Weights of a small transformer language model.
Size: 12 layers, width 256, 4 heads of 64, MLP 1024 squared ReLU, vocabulary 8192, 16.2M parameters.
Training: a variant of Adam for these matrices, 526M tokens, 7659 steps.
Each number is 128 + 24 x the weight over its row's rms, rounded and kept within 0 to 255. Layers, rows and columns count from 0. The size above them is the row's rms in percent of the matrix's.

# layer 9 attention key, 256x256, rms 0.0863, rows 110-127, columns 192-255
size [140 135 138 146 136 128 140 134 135 130 140 140 139 137 126 137 144 138]
[[101 127 135 115 113 129 126 169 117  82 123 109 156 149 192 135  89 170 122 102 126 120 102 140 135 125 116 125 165 135 164 106 151 114 137 130 117 159 136 144 172 104 143  97 113 138 132 117 109 126 178 111 129 133 100 116 114  98 125 133  67 125 133 110]
 [114 134 120  87 172 119 109 117 146  67 118 135 145 143  90 156 118 170 105 125 134  84 130 104 119 133 144  91 137 134 121 143  96 141 171 144 139 104 132 135 136 116  93 103 124 102 132 120 154 154 159 154 113 128 132 134 100 155 182 188 138 132 119 128]
 [126  75 136 133 145  85 109  96 180 148 131  85 157 167 138 109  85 110 143 117  93 190 143 129 125 128 122 140 139 118 101 130 134  86 121 120 106 134 133 133 134 130 152 134 135 120 187 131 144  91 134 131 134 130 142 150 144 167 117 115 144 141 109 141]
 [157 170 110 147 147 127 109 133 148 106 126 143 117 116 161 163 168 175 137 149 111 128  72 174 198 139 146 149  97 121 106 123 126 115 110 146 139 108 108 118 133 124 105 107 128 130 116 106 110 135 154 140 118  88 136 137 162 105 117 122  99 132 115 149]
 [123 124 157 133 165 134 106 147 120 131 122 142 113  85 117 106 112 122 154 176 162 128 120 137 122 128 122 143 135 120 115 110 145 133 147 117 145 105 116 153 111 126  76 107 135 105 145 133  70  96 143 154 131 133 106 101 143 161 109 165 124 130 128 130]
 [117 131  81 135 154  83  96 121 132  87 119 181 133 145 140 138 150 117 125 123 140 196 161 170 103 124 127 138 121 155 118 126  97  93 147 100 132 155 168 164 145 162 110 134 133  97 145 138 129 176 122 156 142 113 108 130 154 158 106 105 150 130 120 138]
 [137 115 108 147 150  59 106 151  97  76 136 166 117 136 158 111  96 103 128 125 155 171 156 142 116 124 139 121  73 127 114 138 146 135 147 134 175 124 158 112  62 142 105 145 126 152 108 101 148 110 156 115 157 145  79 119 152 121 165 131  88 133 148 150]
 [116  87 107 127 113 163 148 116 111 121 118 149 115 148 129 118 135  93 129 146 135 113 173 111 100 128 126 115 109 121  62 138 138 154 118 136 105 127 105 126 141 130 136 134 126  98 118 109 175 156 108 119 122 154  99 128 127 152 105 114 146 133 133  91]
 [115  84 133 129 118 137  94 150 128 150 146 126 123 114 157  90 145 151 113 112 126 109 190  93 118 161 150 124 139 119 161 122 108 127 125 121 147 130 173 168  94 172 124  89 121 119 126 123  97  94  96 114 106  82 113 118 154 107 160  87 125 123 139 126]
 [162 101 146  95 171 147 167 107 125 119 131 164 145 104 150 156 116 161 117 117 154 113 107 137  67 103 144 116 149 119  85 142 117 140 103 133  90 137 105 150 121 123 116 126 137 138 146 109 149 127 106  80 105 179 145 120 123 151 174 113 173 145 146 112]
 [113  67 205 161 137  94  99 126 116  96 130 131 156 120 183 168 101 117 160 153 110 103 128 127 173 154 124 102 151 123 139 133  98 164 105 116 134 106 130 132 138 128 135 120 116 161 118 118 129 183 151 135 102 149 187 136 105  95 141 140 124 127 107 116]
 [155 103 141 114 133 182 157  79 162 104 133 102 119 159 107 109 159 156 133 143  88 125 117 156 124 156 107 147 145 126 116 108 136  93 116 132 161 114 129 134 159 138 123 111 131 129 109 133 102 145 123 116 143 121 126 137 147  83  96 127  91 141 139 134]
 [ 79 108 171  99 110 118 158 127 137 150 118 138 108 136 121 166  87 152 103 146 132 135 108 143 152 129 139 139 131 107 150 120 147 131 123 121 156 137 141 102 111 118 125 124 104 139 171 114 130  85 129 118 139 116 117 147 118 104 126 143 168 138 123 140]
 [119 120 138 156 123 114 115 134 147 119 124 153  97 164 125 105 157  77  99 120 147  90 146 136 151 147 124 126 159 111 110 137 118 152 128 114 106 141 101 161 123 101 131 135 128 146 124 145 142 130 155 123 161 132 158 122 160 175 102 144 135 124 145 141]
 [120 119 127 161 148 114 128 136 146 141 126 128 183 119 136  70 134 110 104 106 133 145 153 123 128 136 113 138 143 155 148 178 145 136 134 151 142 110  96 114 119 158 149 161 164 102 152 117 124 113 112 129  86 199 117 134 138  52  75 163 161 106 125 119]
 [122 125 135 171 118 124 113 116  96 112 120 187 139 163 130 164 151 142 186 132 139 125 140 130 152  93 143 156  88 148 122 131 142 125 136 117 113 141 127 131  95 164 122 168 146 173 138 139 170 134 149 104 140 151 162 190 164 191 132 122 141 112 120 120]
 [ 95 155 123  94 109 146 158 129 123  67 128 135  99 148 132 159 128 122 116 139  98 143 146  98 110 115 115 128 113 133 102 124  56 130 145 135 148 131 103 112  94 119  69 143 150 154 121 155  94 105 161 121 134 132 127 120 143 116 132 125 128 123 123 125]
 [111 106 136 132 110 150  93  99 175 142 122 141 123 118 117 152 175  73 114 163 120 114 126 129 124 161 150 147 155 142  89  94 100 164 104 115 141 161 121 196 177 123 121 126 144 102 133 105 117 135 132 125 132 133  97 141 138 154 105 147 135 144 133 137]]
# layer 9 attention query, 256x256, rms 0.0857, rows 111-127, columns 192-255
size [132 134 141 132 129 136 133 133 125 137 135 137 134 107 134 137 125]
[[114 135 119  86 172 122 108 123 145  65 122 139 145 150  89 154 119 172 114 125 136  81 129 105 118 127 144  94 139 132 126 138  96 151 176 141 140 101 135 138 139 114  89  99 125 103 128 120 148 164 157 161 114 125 135 129  94 155 181 195 132 132 118 128]
 [128  73 134 130 153  81 113  96 180 148 123  81 159 174 142 102  94 109 144 126  90 183 138 126 118 129 119 136 144 117  99 130 142  88 114 124 105 141 132 139 129 126 149 136 138 122 179 133 142  92 139 135 142 132 144 144 142 164 114 113 147 140 108 141]
 [152 164 110 147 148 134 106 132 149 109 125 146 113 113 161 162 174 172 132 145 109 126  76 174 198 137 148 154  93 123 110 126 120 114 105 146 133 107 108 123 127 122 104 111 135 135 116 105 107 135 160 137 118  86 131 145 162 106 115 118  95 132 118 145]
 [124 119 152 132 165 142 101 144 123 137 128 148 118  88 108 107 110 129 152 170 168 133 132 136 125 129 123 144 140 111 115 104 146 122 158 120 148 106 127 146 107 130  84 105 126 109 146 128  70 103 142 146 129 136 104 103 145 167 112 167 128 127 124 130]
 [122 127  88 134 151  84  96 126 133  93 122 186 131 141 133 142 155 110 129 125 151 196 163 170 114 126 128 133 124 161 119 126  99  95 146 105 133 163 169 161 142 157 112 145 132  92 141 135 131 171 116 163 143 114 109 135 148 158 109 117 155 129 122 132]
 [137 122 110 152 147  63 102 151 100  75 138 171 121 141 156 110  98 103 127 124 147 170 160 145 118 118 146 120  69 129 113 142 149 138 146 134 179 124 166 112  70 149 109 149 125 145 113 100 148 110 158 118 151 145  79 119 162 127 163 133  86 138 145 153]
 [113  83 109 125 121 157 152 120 114 121 113 149 119 146 131 115 136  87 126 146 130 112 174 107 101 129 126 123 106 118  67 138 134 154 113 133 100 127 106 123 141 127 131 129 131 103 110 108 174 151 107 122 122 163  98 132 125 158 104 117 145 133 130  90]
 [122  79 131 130 119 144  96 151 126 146 147 121 125 117 159  88 152 156 121 109 121 100 189  90 121 165 153 128 137 125 162 124 105 132 125 127 150 129 171 165  93 170 122  86 126 119 127 122  95  93 101 114 105  83 118 117 156 105 158  88 126 129 136 121]
 [162 104 147  95 161 152 161 117 122 125 131 165 142 104 144 158 115 155 116 115 152 122 105 141  67 106 141 112 148 114  86 131 121 135 106 129  95 140 105 148 127 119 116 121 132 139 148 107 143 125 114  75 105 173 138 126 125 151 185 111 170 147 144 116]
 [116  70 200 162 141  99 107 120 116 100 130 135 155 126 181 168 111 123 152 151 106 102 127 129 169 152 125 104 152 126 135 130 106 161 102 116 138 103 134 129 138 135 133 120 119 162 116 118 130 190 153 131 101 152 187 131 112  96 143 136 132 123 103 116]
 [153 108 141 115 131 179 150  81 163  98 133  99 115 158 112 105 158 166 129 142  89 131 116 151 127 155 109 145 146 132 116 108 138  97 121 131 159 113 133 127 161 134 136 109 129 125 109 138  97 153 122 113 145 114 124 138 145  81  98 133  90 135 137 131]
 [ 84 106 170 103 111 115 158 131 135 148 119 141 118 133 129 167  85 155 104 151 128 132 109 136 153 125 133 137 132 109 150 116 148 129 120 124 160 140 141 100 110 116 124 124 109 139 173 115 132  91 125 121 135 118 106 154 117 103 128 147 172 141 126 143]
 [122 122 131 154 117 115 108 132 146 117 128 155  95 167 127 105 158  80  99 112 151  90 147 133 157 146 125 126 158 104 109 132 114 149 129 116 112 137 103 156 123 102 134 133 125 136 126 148 136 132 158 125 162 130 155 128 161 172 112 138 137 127 139 142]
 [117 121 131 145 131 116 112 150 137 154 136 123 182 112 135  78 129 124 112  98 122 149 166 115 138 139 103 135 134 130 139 153 141 128 147 139 141 102 102 101 123 155 153 138 152 107 148 109 118 121 123 123  91 188 102 148 127  36  88 149 142 119 117 121]
 [120 124 136 159 113 127 108 121  99 115 122 191 136 163 129 165 155 145 186 128 133 128 142 129 156  94 142 149  90 143 118 125 140 125 140 116 109 139 129 127  96 162 129 160 142 177 137 137 165 133 144  98 142 148 161 196 160 189 141 116 136 121 114 121]
 [103 161 132 101 109 143 166 124 121  64 124 138  96 148 137 161 131 122 108 140 104 137 144 100 108 120 111 128 112 132  95 128  56 130 141 138 141 130 101 117  91 118  70 145 154 153 124 150  99 104 161 116 136 132 131 121 149 122 130 123 131 125 126 129]
 [117 112 130 131 107 150  80 102 171 151 126 133 123 112 113 165 171  71 121 163 128 111 128 133 124 155 145 147 145 137  90  86 101 159 112 112 147 155 116 194 180 122 122 124 144 101 130 108 118 135 138 126 138 127  95 143 135 155 108 144 129 148 135 136]]
# layer 9 attention value, 256x256, rms 0.0941, rows 64-98, columns 192-255
size [ 97 105 131  93 114  84 108  91  99 105 108  94  85 104  92  86  86  95 102  96  89  90  94  88  89 107  89  94 107 102 103  95  88 108  91]
[[ 98 160 136 132 181 114 129 140 128 124 116 118 114 114 125 132 178 128 160 130 116 107 127 154 133 140 109 115  92  71 114 110 103 145 202 147  92  76 101 125  95 139 119 142 136 140 128 149 126 116 162 155 161 134 139 144 146  93 140 134 122 117  97 128]
 [127 142 105 141 112 124 140  71 129 136 137 116 118 147 180 127 160 119 135 192  80 157 150  97 127 131 127  95 121 161 119  95 119 175 135 129 104 110 149 125 165 134 104 114 109 193  99 146 141 126 123 163 153 130 105 129 109 162 159 151 112 146 123 142]
 [100  88 120 128 109 136  72 161 150 166 147  90 154  94  96 113 165 112 129 114  79 137 117 116 144 154 145 120 171  96 134 159 152  83  76 194 152 140 139 127 115 142 118 153 140 141 134 146 103  93 120 127 118 140 120 142 131 161 174 108 174 117 128 110]
 [139 168 107  93 118 124 143 139 106 179 144 124 100 123 163 157  89 143 124 113  86 134 124 153 140  90 150 117 158 172 150 110 134 119 100 140 119 129 153 126 117 132 137 136 169 124 153 140 116 134 138 122 134 145 100 117 138 112 133 117 135 121 163 177]
 [101 183 134  94 124 154  95 119 131 117 141 106 137 117 150 130 153 113 121 113 111 125 150 112 138  74 146 116 113 190  97 125 116 162 106 178 151 144 142 138 149 117 127 142 166 163 109 165 104 121  82  89 152 124 130 146  98 118  97 111 138 125  95 124]
 [172 142  74 129 109 187 128 161 118  97 136 131 125 110 113 170 116 150 159 124 121 127 121 159 122 102 143  90 162 108  88 109 104 155 106 169 142 120 112  95 155 112 113 143 136 151 125 151  75 144 128 136 114 114 128 163  82 133 164 170 128 129 103 103]
 [120 110 125 102  97 123 113 128 131 127 173 129 140 116  95 140 114 137 107  84 175  86 143 127 119 116 145 120 152 114 144 144 169  71 131 107 149 155 127 115 144 172 111 113 152  84 153 115 103 133 142 136 117 109 109 158 131 150 124 131 133  91 130  96]
 [193 160 124 144 117  92 145 126 126 149 113 107 102 124  97 185 158 110 120 120 117 154 102 101 152 120 145 111 172  54 111 121 132 130 126 115 155  88 102 114 101 143 128 108 156 119 158 168  85 134 169 144 133 125 124 117 150 117 132 146  95 103 123 133]
 [108 132 131 115  73 128  98 151 136 101 111 137 131 134  98 145 116 119 158  86 126  88 107 141 143 155 136 100 148 115 100 167 151 122 151 123 144 119 120 103 133 123 163 143 150 158 120 133 121 116 137 104 129 120 136 110 135 116 101 110 136 122  81  97]
 [181 114 167 116 120 134 114 122 126 150 127 119 109 141 139 111 132 142 160 125 141 155 140  90 117 110 121 141 189 115 135  91 128 156 142 123 132  86 102  83 144 134 153 111 152  72 122 132 117 126 129 121 138  91 166 146 139 109 161  87  96 135 121  98]
 [135 125  97 111 141 147 150 149 109 109 144 116  91 130 122 149 125 113 121 156 141 148 119 121 124 138 116 108 143 138 137 116 106 142 150 135 124 118 118 131 142 104 114 138 117 139  99 109 103 139 123 152 125 122 113 129 125 135  97 146 128  99 108 118]
 [112 147 135  81 126  88 144  83 110 120 129 166 130 128 120 125 115 155 129 120 133 130 117 111 109 108 128 126 110 183  56 151 122 100 145 104 117 151 142 118 129 144 124 123 198  93 128 114 128 100 121 107 118 137 118 111  70 126 112 128 100  83 133 128]
 [121 125 134 154 148 128  89 141 117 166 124 119 116 118 186 152  98 122 151 145 143 117 125  96 194  62 147 135 123 154 122 151 134 175  77 160 133  97 124 102 176 114 139 139 151 102 156 122 169 136 113  97 129 138 107  88 146 111 135 139 143 121 126 134]
 [137  99 124 114  99  95 141 129  97 122 134 113 116 125 158 130 121 136 129  77 125 131 141  97  97 124 120 144 121 147  80 165 153 113 108 128 128 144 142 123  89 131 126 175  64 141 135 124 108 127 138 119 124 130 138  84 120  85 127 176  76 148 107 159]
 [131 140 132 114 125 127 122 155  92  99 106 132 138 154 130 158 146 132 144  98 146  54 117 132 132 135 103 149 178 106 136  97 147 124 181 123 149 105 113 131 130 112 133 127 159 114 121 192 140 171 148 158 163  92 146 138 152  89 126 132 129  96 152 116]
 [133 117 125 155 114 131 142 135 126 131  99 128 152 124 137 161 126 156 124 127 130 129 123 180 131 131 127  93  85 158 121 163 148  90 126 116 140 114 163 111 148 146 128 104 133 126 131 172 115 110 145 115 130 119 131 131 125 132 119 154 124 136 155 103]
 [147 115 113 125 115 135 114 124 120 161 126 116 123 137 148 124 150 145 154 123  92 171 147 117 115 129 148 122  85 195 101 166 102 101 186  94 148 121 112  88 121 104  82 103  76 118 151 121 149 138 130  89 156  72 129 139 129 110 153  84  94 190 133 114]
 [123 125 144 142 164 119 138 144 122 144 146 116 102  99 101 119 138 132 106 137 125 100 139 123 107 101 113 107 100  87  84 139 111 143 130 149 148 119 141 165  63 169 149 130 119 134 129 123 130 160 142 160  97 133 110 140 126  86 183 168 126 106 130  98]
 [165 107 152  75 125 125 147 113  82 151 133  99 129 125 111 165 111 114 137 108 118 123 127 125 113 128 153 132 138 145 124 100 116 114 134 109 109 160 114 159 119 120 119 171 172 125 154 140 111 165 117 129 111 135 127 114 133  81 124 112 140  86 168 121]
 [107 141 136 118 118 134 100  86 112 133 123 116 114 144  78 126 175 108 134 120 121 124 101 123 105 114 142 101 193 126 148 121 136 127 196  88 114 121 121 179 115 124 146 132 167  94 121 135  62 140 155 139 146 126  90 170 120 137  90 131 112 130 139 145]
 [112 125 123 157 116 144 115 101 147 138 143 124 143 117 160 151 109  97 100 151 129 111 143 117  78 164 107 129 101 126 100 130 138 124 119 166 126  92 128 107 165 111 171 139  75 144 108 174 120 106 104 114 124 106 155 153 147  83 139 175 137 179  97  86]
 [138  89 141 148 130  93 124 131 170 107 112 101 149  85 117 106  98 107 136 113 145  90 130  85 132 170 124 126 122 119  97 125  97 139 110 125 162 167 141 119 137 125 127 114 110 150 127  80 148  84 153  83 125 110 102 110 114 126 169 131 134 132 120 105]
 [139 184 173 143 134 130 149 165 121 119 122  88  95 116 148 101 173 107  95 175 117 129 149 133 121 141 134 127 120 116 138  99 140 136 138 153 118 107  96 163 116 106 120 165  98 134 136 141 150 146 171 140 114 113 164 144 119 159 179 118 112 167  92 157]
 [118  98 137 149 142 127 141 175 102 117 115 156 121 115 105 132 100 147 161 110 109 147 116 147 111 125 101 124 110  95 135 155 128  87 154 129 178 116 133  88 106 145 136 156 175 159 117 123 136 119 139 118 142 102 159 115 122 134 145 166 118  75  96 106]
 [ 81 131 155 121 116 129 103 103 129 143 102 170 158 110 132 128 121 129 141 149 104 157 113 188 155 119 134 108 114 195 128 119 113 121 123 115 146 120 140 101 158 128 134 115 129 139 167 141 108  93 135 126 134 140 129 140 137 108 151  98 150 157 184 112]
 [148 143 117 166 110 129 128 130 118 127 140 160  90 113 139 121 118  81 158 150 114  92  94 145 135 140 145 173 114 153  86 116 162 126  93 161 138 101  74 147 133 138  88 136 159  96 130 131 113 132 148 127 119 159 131 154 135 172 116 149 125 146 108 117]
 [139 104 162 114 123  93 118  92 116 135 129 126 109 113  92 124 124 138  97 125 131 121 167 117 103 126 134  91 108 144 125 134 112 106 139  98 130 147 138 127 106 116 152 128 120  98 145  50 143 122 144 143 123 120 124 110 117 139 160 124 112  99 130 151]
 [116 156 109  83 109 130 116 111  94 130 120 188 134 130 160 128 110 132 141 102 131 117 108 142 173 146 140  98 152 144 117 116 130 113 146 107 135 121 148  83  99  99 136 152 160 125 140 120 120  82 144 124 160 121  81 122 144 110 173  97 151 154 104 119]
 [124 141 144 108 139 143 106 125 148 100 137 104 128 162 123 123 145  84 135 132  91 108 152 172 138 103 137 122  78 111 212 141 161 101 111 128 140 121 153 177 160  88 117 176 118 167 130  44 121 131 119 111 134  92 116 109 130 144 105 111 151 135 150 145]
 [134 139 122 142 158 126 105 141 130 117 128 164 133 104 148 104 117 116  90 140 141 140 179 142  81 140 142  87 112 185  81 151 102  82 115 126 146 132  88 145 101 114  96 112 158 105 140 134 113 162 132 119 126 111 127 120 177 157 154 124 128 149 159 132]
 [150 156 142 154 136  85 139 158 134 152 133  79 132 129 106 112 115  88 103 108 111 162 102 155 168 162 118 153 146  80 141 119 137  87 136 146 134 115 106 175 145 164 152 163 152 130 153 128 148 154 135 159 115 123 124 137 154 140 147 119 150 113 128 125]
 [106 126 138  94 154 129 135 110 116 113 105  92 138  91 158 128 118 132 115 180 151  75 131  93 112  91 106 117 143 106  92 141  83  84  89 143 162 134  81 152 154 118 126  97 139 109 122 119 118  92  80 118 130 142 126 132 138  86 137 143 122 126 110  99]
 [122 133  95 125 105 107 112 133 142 129 135 119 128 100  86 127  87 169 139 132 132 136 111 147 198 101 126  78 154  96 130 156  87 158 125 116 126 100 164 105 140 139  99 156 151 150 154 113  92 110 116 138 114 159 120 116 135  84  91 149 135 112 124  86]
 [110 137 152 117 106 118 124 106 114 132 161 168 149 188 145 122 151 106 107  97 173 112 112 122 126  74 129 115 107 163 105 140 173 108 148  88 198 137 124 124 128 153 113 138 149 151 156 133 142 138 129 114 146  85 107 120 128  98 156 159 123  99 107 138]
 [ 61 124  97 136 126 127 142 137 109 132 141 110 128 151 129 109 115  93 100 124 116 140 139 138 141 131 147 147 113 150 162 147 160 123 145 144 154 163  79 116 132 135 185 150 151 140 141 145 178 121 132 118 117  90 136 130 117 123 199 126 126 130 127 148]]
# layer 9 attention output (transposed), 256x256, rms 0.0898, rows 64-98, columns 192-255
size [ 91 103  87  80  86  85  72  97 101 105 107 112  83 106  98  87  93  92 106  98  96  93 115  99 114  95 107  90 107 103 102  87  82  81  89]
[[118 135 127  72 138 140  97 117 141 147 109 143 163 142  96 102 149 141 138 125 129 111 130 103 113 155 141 106  75  86 112 121  98 172 178 102 115 142 158 151 115 102 135 131 128 133 123 116 141 114  88 115 159 118 135 125 162 112 103 129 139 125  95 104]
 [124 114 144  73 131 113 158  89 139 151 151 115 164 119 119  96 108 167 114  95 139 144 166  89 148 145 124 142 132 155 147 146 103 171 141 114 126 137 167 114 104  94 127 108 129 176 130  84 118 106 110 109  91 153 120 149 146 133 131 132 132 114 130 129]
 [167 125 114  88  99 137  86 168 100 169 119 145 139 100 137 108 132 105 139 132 138 108 142 125 123 111 132 108 100 127 131 128 127  77 142 145 111 151 151 130 152 144 153 112 157 109  94 134 141 113  66  92 131 120 125 135  91 147 163 131 109  82 120 144]
 [125 147 119 178 111  89 137 136 138 152 110 119 124 142 151 127  84 113  88 128 106 148 129 153 150 132 149 130 191 143 146 156 127 117 124 162 137 144 116 106 137 126 116 129 115 125 102 107 143 101 149 106 107 159 139 116 123 121 142 109 117 146 124 146]
 [183 137 154  93 167 160 102 109 143 150 134 147 139 127 114 120  91 124 135 128 130 143 139 124 113 107 135 129  91 133 123 163 114 127 148 101 139 108 188 126 115  71 114 129 127 170  88 154  95 124 109 105 163 125  98 117 129 146 127 111 155 145 104 124]
 [152 149  88 144 171 179 120  98 146 135 125 166 152 101 117 112 112 156 126 132 112 157 127 125 124 154 148 144 120 167 115 138 137 128 117 119 128 146 151 166 134  74  88 126  80 159 112 160 124 149 160 133 113 154 100 136 114  97 132 156 115 141 106 110]
 [145 122 113 163  80 151 126 139 149 151 157 164 124 172 146 133 102  91 134 126 111 146 122 111 173 131 132 140 138 146 161 146 142 144 124 130  83 148 127 111 160 169 148 119 117 105 132 170 124  91 134 112 121 149 114 120 128 141 103 136 126 135 100 121]
 [ 98 148 120 112 171 114 117 121 144 113 108 114 184 124 131 115 111 143 134 120 124 122 124 118 149 144 157  99 130 105  99  94 116 118 124 122 142 169 144 163 113  96 124 105 154 130 131 121  91 162  98 131 109 114 141 154 174 110 120 126 122  97 133 137]
 [145 128 116 130  98 133 128 139 151 118  64 131 122 116 104 129 118 139 169 146 131  83 104 165 174 111 145 101 115 134 122 107 161 130 162 164 115 144 116 116 143 182 148 133 102 134 145 126 122  94 111 143 150  98 152 118 110 113 131 142 113 172 152 138]
 [176 110 123 174  87 115 150 169 142 113 165 121 118 154 164 141 127  96 139 132  99 113 116 132 166 111 155 120 156 143 132 135 167  95 120 164 176 131 132 126 145 164 102 124 114 120 117 115 140 105 141 137 110 144 137 115 121 121 156 111 106 133 126 162]
 [134 109 104 123 130 155 134 138 165 118  99 161  97 133 102 142 123 109 104 137 132 154 123 124 115 120 139 162 160 128 147 143 120 112 125 132 174 150  88 137 137 132 122 105 138 174 107 138 128 150 101 144 108  90 124  92 137 133 104 129 108 124 116 140]
 [111 161 148  52 146 114 157 107 145 165  86 107 156 140 107 129 137 148 118 130 146 128 166 120  96 156  89 171  69 119 119 112  97 133 135  89 120 139 123 136 134 128 137  87 103 145 136 116 117 118 107 139 137 106 101 115 122 116 120 130 102 136 139 127]
 [153  91 129 104 173 107  83 138 140 156 100 179 173 107 115 131 154 122 120 150 117 113 104 102 147  79 159 160 132 154 106 144 162 146 126 133 156 142 158 141 153 115  76 118 157 120 119  88 126 121 121 150 149 138 156  96 175  97 140 115 158 121 139 168]
 [140  93  88 139 157 133  98 104 132 135 104 129 162 127 131 130 138 149 174 139 145 114 114 125 117 129 177 136 103 144  93 135 102 154 119  97 146 108 181 154 178 154 138 158 152 106 149 122  93 127 138  95 120  75 128 115 114 162  57 137 170 124 121 153]
 [ 91 156 146  91 174 160  96  91 134 118 108 156 147 129  93  84 152 112 109 121 145 135 137 128 107 130 134 126  87 146 141 120 123 157 124  67 147 104 136 162 108  90 121 146 120 145 138 123 113 151  95 108 159 107 115 150 161 128 159 129 121 162 147 121]
 [133 135 135  88 173 161 120 109 125 157 134 117 132 123  97 160 147 113  97 107 141 135 137 159  94 143 122 155  69  93 130  88  95 146 154  82 124 108 173 154 105 124 107 129 125 151 123 113 127 152 125 116 131 117 140 145 141 105 121 121 117 139 161 108]
 [107 140 127  89 175  70  97 113 136  82 149 144 112 144 122 101 203 113 117 113 146 120 145 118 107 135 150 126 115 165 110 150 137 118 129 107 148 106 122 107  87 139 100 157 114 138 129  94 165 150  94 105 165 118 174 143 137 152 157 103 127 113 166 169]
 [137 109 110 206 104 132 145 159 119 104 148 117  88 150 137 162 115 112 125 162 111 122 122 150 155  94 145  97 177 128 108 129 128 122 138 184 119 141  86 150 123 167 138 152 141 103  97 147 126 106 146 129  97 134 120 116 109 145 117 157 155 133 103 111]
 [ 87 124 139 128 172 124 161 100  88 139 109 129 147 117 137 156 130 179 123 121 140 113 119 140 109 151 121 146 131 146 122 136 144 104 111 117 117 166 134 133  91 138 130 129 108 100 102 172 120 159 104  93 135 101  90 133 149 109 132 110 124 126 171 155]
 [ 88 166 145  90 120 108 175 127 129 105 111  78 118 140 143 103 155  97 102 127 134 131 146 149 131 132 174 123 193 113 106 171 139  86 142  92 106 132 108 180 115 138 154 125 121 107  87 157 104 120 101 142 121 138 130 148 139 115 120 121  97 114 145 161]
 [123 116 129 173 137 142 127 114 141 100 156 154 115 131 137  95 117 114  52 153 135  95 102 105  76 127 171 124 133 134 101 176 144 135 124 139 157  96 108 102 128 105 124 154 137 118 111 159 143 148 139 107 158 128 180 169 138 128 129 152 135 149 114  90]
 [101  85 123 110 196  83 122 104 153 100  98 150 104 105  74 103 161 134 138 125 134 127 147 127  90 134 126 149 109 146 101  98  81 136 118  70 144 156 149 151 112 116 139 112 139 125 141  91 138 145 119  89 121 139 131 150 142 140 158 157 137 122 128 105]
 [ 98 143 156  95 160 102 120 139 118 135 128 126 143 131 134  85 159 116 115 101 165 134 140 100 105 127 129 127 113 149 138 155 101 120 115  83 165 124 147 151  92 102 102 145 108 133 126  92 146 156 105 119 160 150 151 153 138 151 168 107  91 114 138 153]
 [105 137 137 131 178 158 113  96 120 140 131 145 164 105 104  75 127 110 113 119 114 131 117 147 112 138 132 134  88 125 140 122 130 153 152  46 152 135 136 145 117 108 121 153  91 127 166 128 116 148  67 134 156  99 112 135 167 122 128 157 119 166 133 103]
 [123 127 110 147 119 110 130  83 112 121 165 155  78  92 105 136 117 103  99 138 135 130 115 135 117 150 142 159 143 155 104 138 145 140 114 103 126  94 127 119 120  96  93 158 136 115 116 107 131 132 142 100  98 116 150 113 159  82 178 104 102  94 118 164]
 [ 72 164 144 119 155 102 114 137 168 111 124 152 145 123 131  98 108  85 142 111 145 106 132 122 139 145 146 173 127 168  91 154 135 108 125 124 122  91 102 130 103 129  68 117 102  85 140 127 154 130 162 155 114 129 124 138 133 156 119 116 122 171 109 135]
 [121 118 159  71 110  88 111 128 116 186  72 117 129 149 105 134 160 150 106 100 153 135 153 137 120 135  98 127  95  86 152 107  95 120 133  89 152 167 130 115 123 135 161  96  95 141 150 113 128 103 126 167 160 117 132 134 141 138 126 149 130 158 133 148]
 [134 142 108 117 122 114 134  95 130 111 122 125 130 149 107 100 115 110 159 162 176 115 115 111 119 129 157  94  77 145 146 121 102 152 171 136 130  98 187 109 125  96 151 138 128 136 148 119 100 130 114  74 141  98 158 134 124 166 122 149 135 110 155 142]
 [142 133 103  98 133 121 114 146  87 129 139  95 130 144  88 130  93 117 112 153 134 129 116 131  92 114 105 121 103 145 154 138 119 139 129 101 101 132 129 146 131  94 130 129  83 139 165  97 120 126 110 136 166 141  85 107 122 140 118 133 175  83 120 168]
 [166 138 137 140 137  81 103 128 117  98 151 160 102 117 123 113 157 139 148 134  93  82 157 116 104 116 147 111 123 153 112 152 163 107 122 118 104  90 111 151 138 130 100 163 142 138 119 110 129 139 153 138 112 107 176 100 114 159 130 127 125 144 103 149]
 [144 142 115 161 144 100 154 129 113 154  82 110 168 140 133 144 119  96 124 127 106 134  69 135 145 150 132 139 145 100 155 108 136  62 118 153 168 148  94 139 145 147 143 162 147 146 108 169 173 137 165 155 153 150 104 128 164 134 138  99 132 143 102 131]
 [123 156 131  79 161 195 125 116 129 145 181  73 142 118 141 107 129 115 135 172 153 112 142 113 101 101 140 118 106 165 106 108 131 140 141 120 108 120 127 178 124 126 124 114 155 151 131 143 121 152 108 117 124 130 124 103 144 112 114 136 115  80  97 108]
 [113 150 105  77 117 115 107 100 158 149 111 129 116 100 101 150 103 152 123  84 143 138 124 128 125 108 136 105 133 135 132 143 118 158 166  69 106 142 174 111 109 116 140 112 146 173 123 139  96  93 100 132 153 166  94 152 103 127  93 127 125 161 120 147]
 [ 99 103 114 179  78 138 129 144 145 144 147 149 129 145 126 145  89 141 148 156  98 160 113 153 164  95 119 126 118 148 125 137 134 151 133 140 116 120 135 131 159 140 140 146 129 113 164 173  92  91 148 108 125  86 105 113 103 144 130 180 142 128 140 122]
 [120 118  96 189 130 121 105 156 143 139 114 151 155 144 108  84 140 124 126 124 113 129 123 132 138 152 145 132 127 140 188 172 130 105 111 126 145 122  99 110 166 139 128 147 127 131 140 139 106 104 124 113 117  95 124 125  88 138 139 137 118  98 114 129]]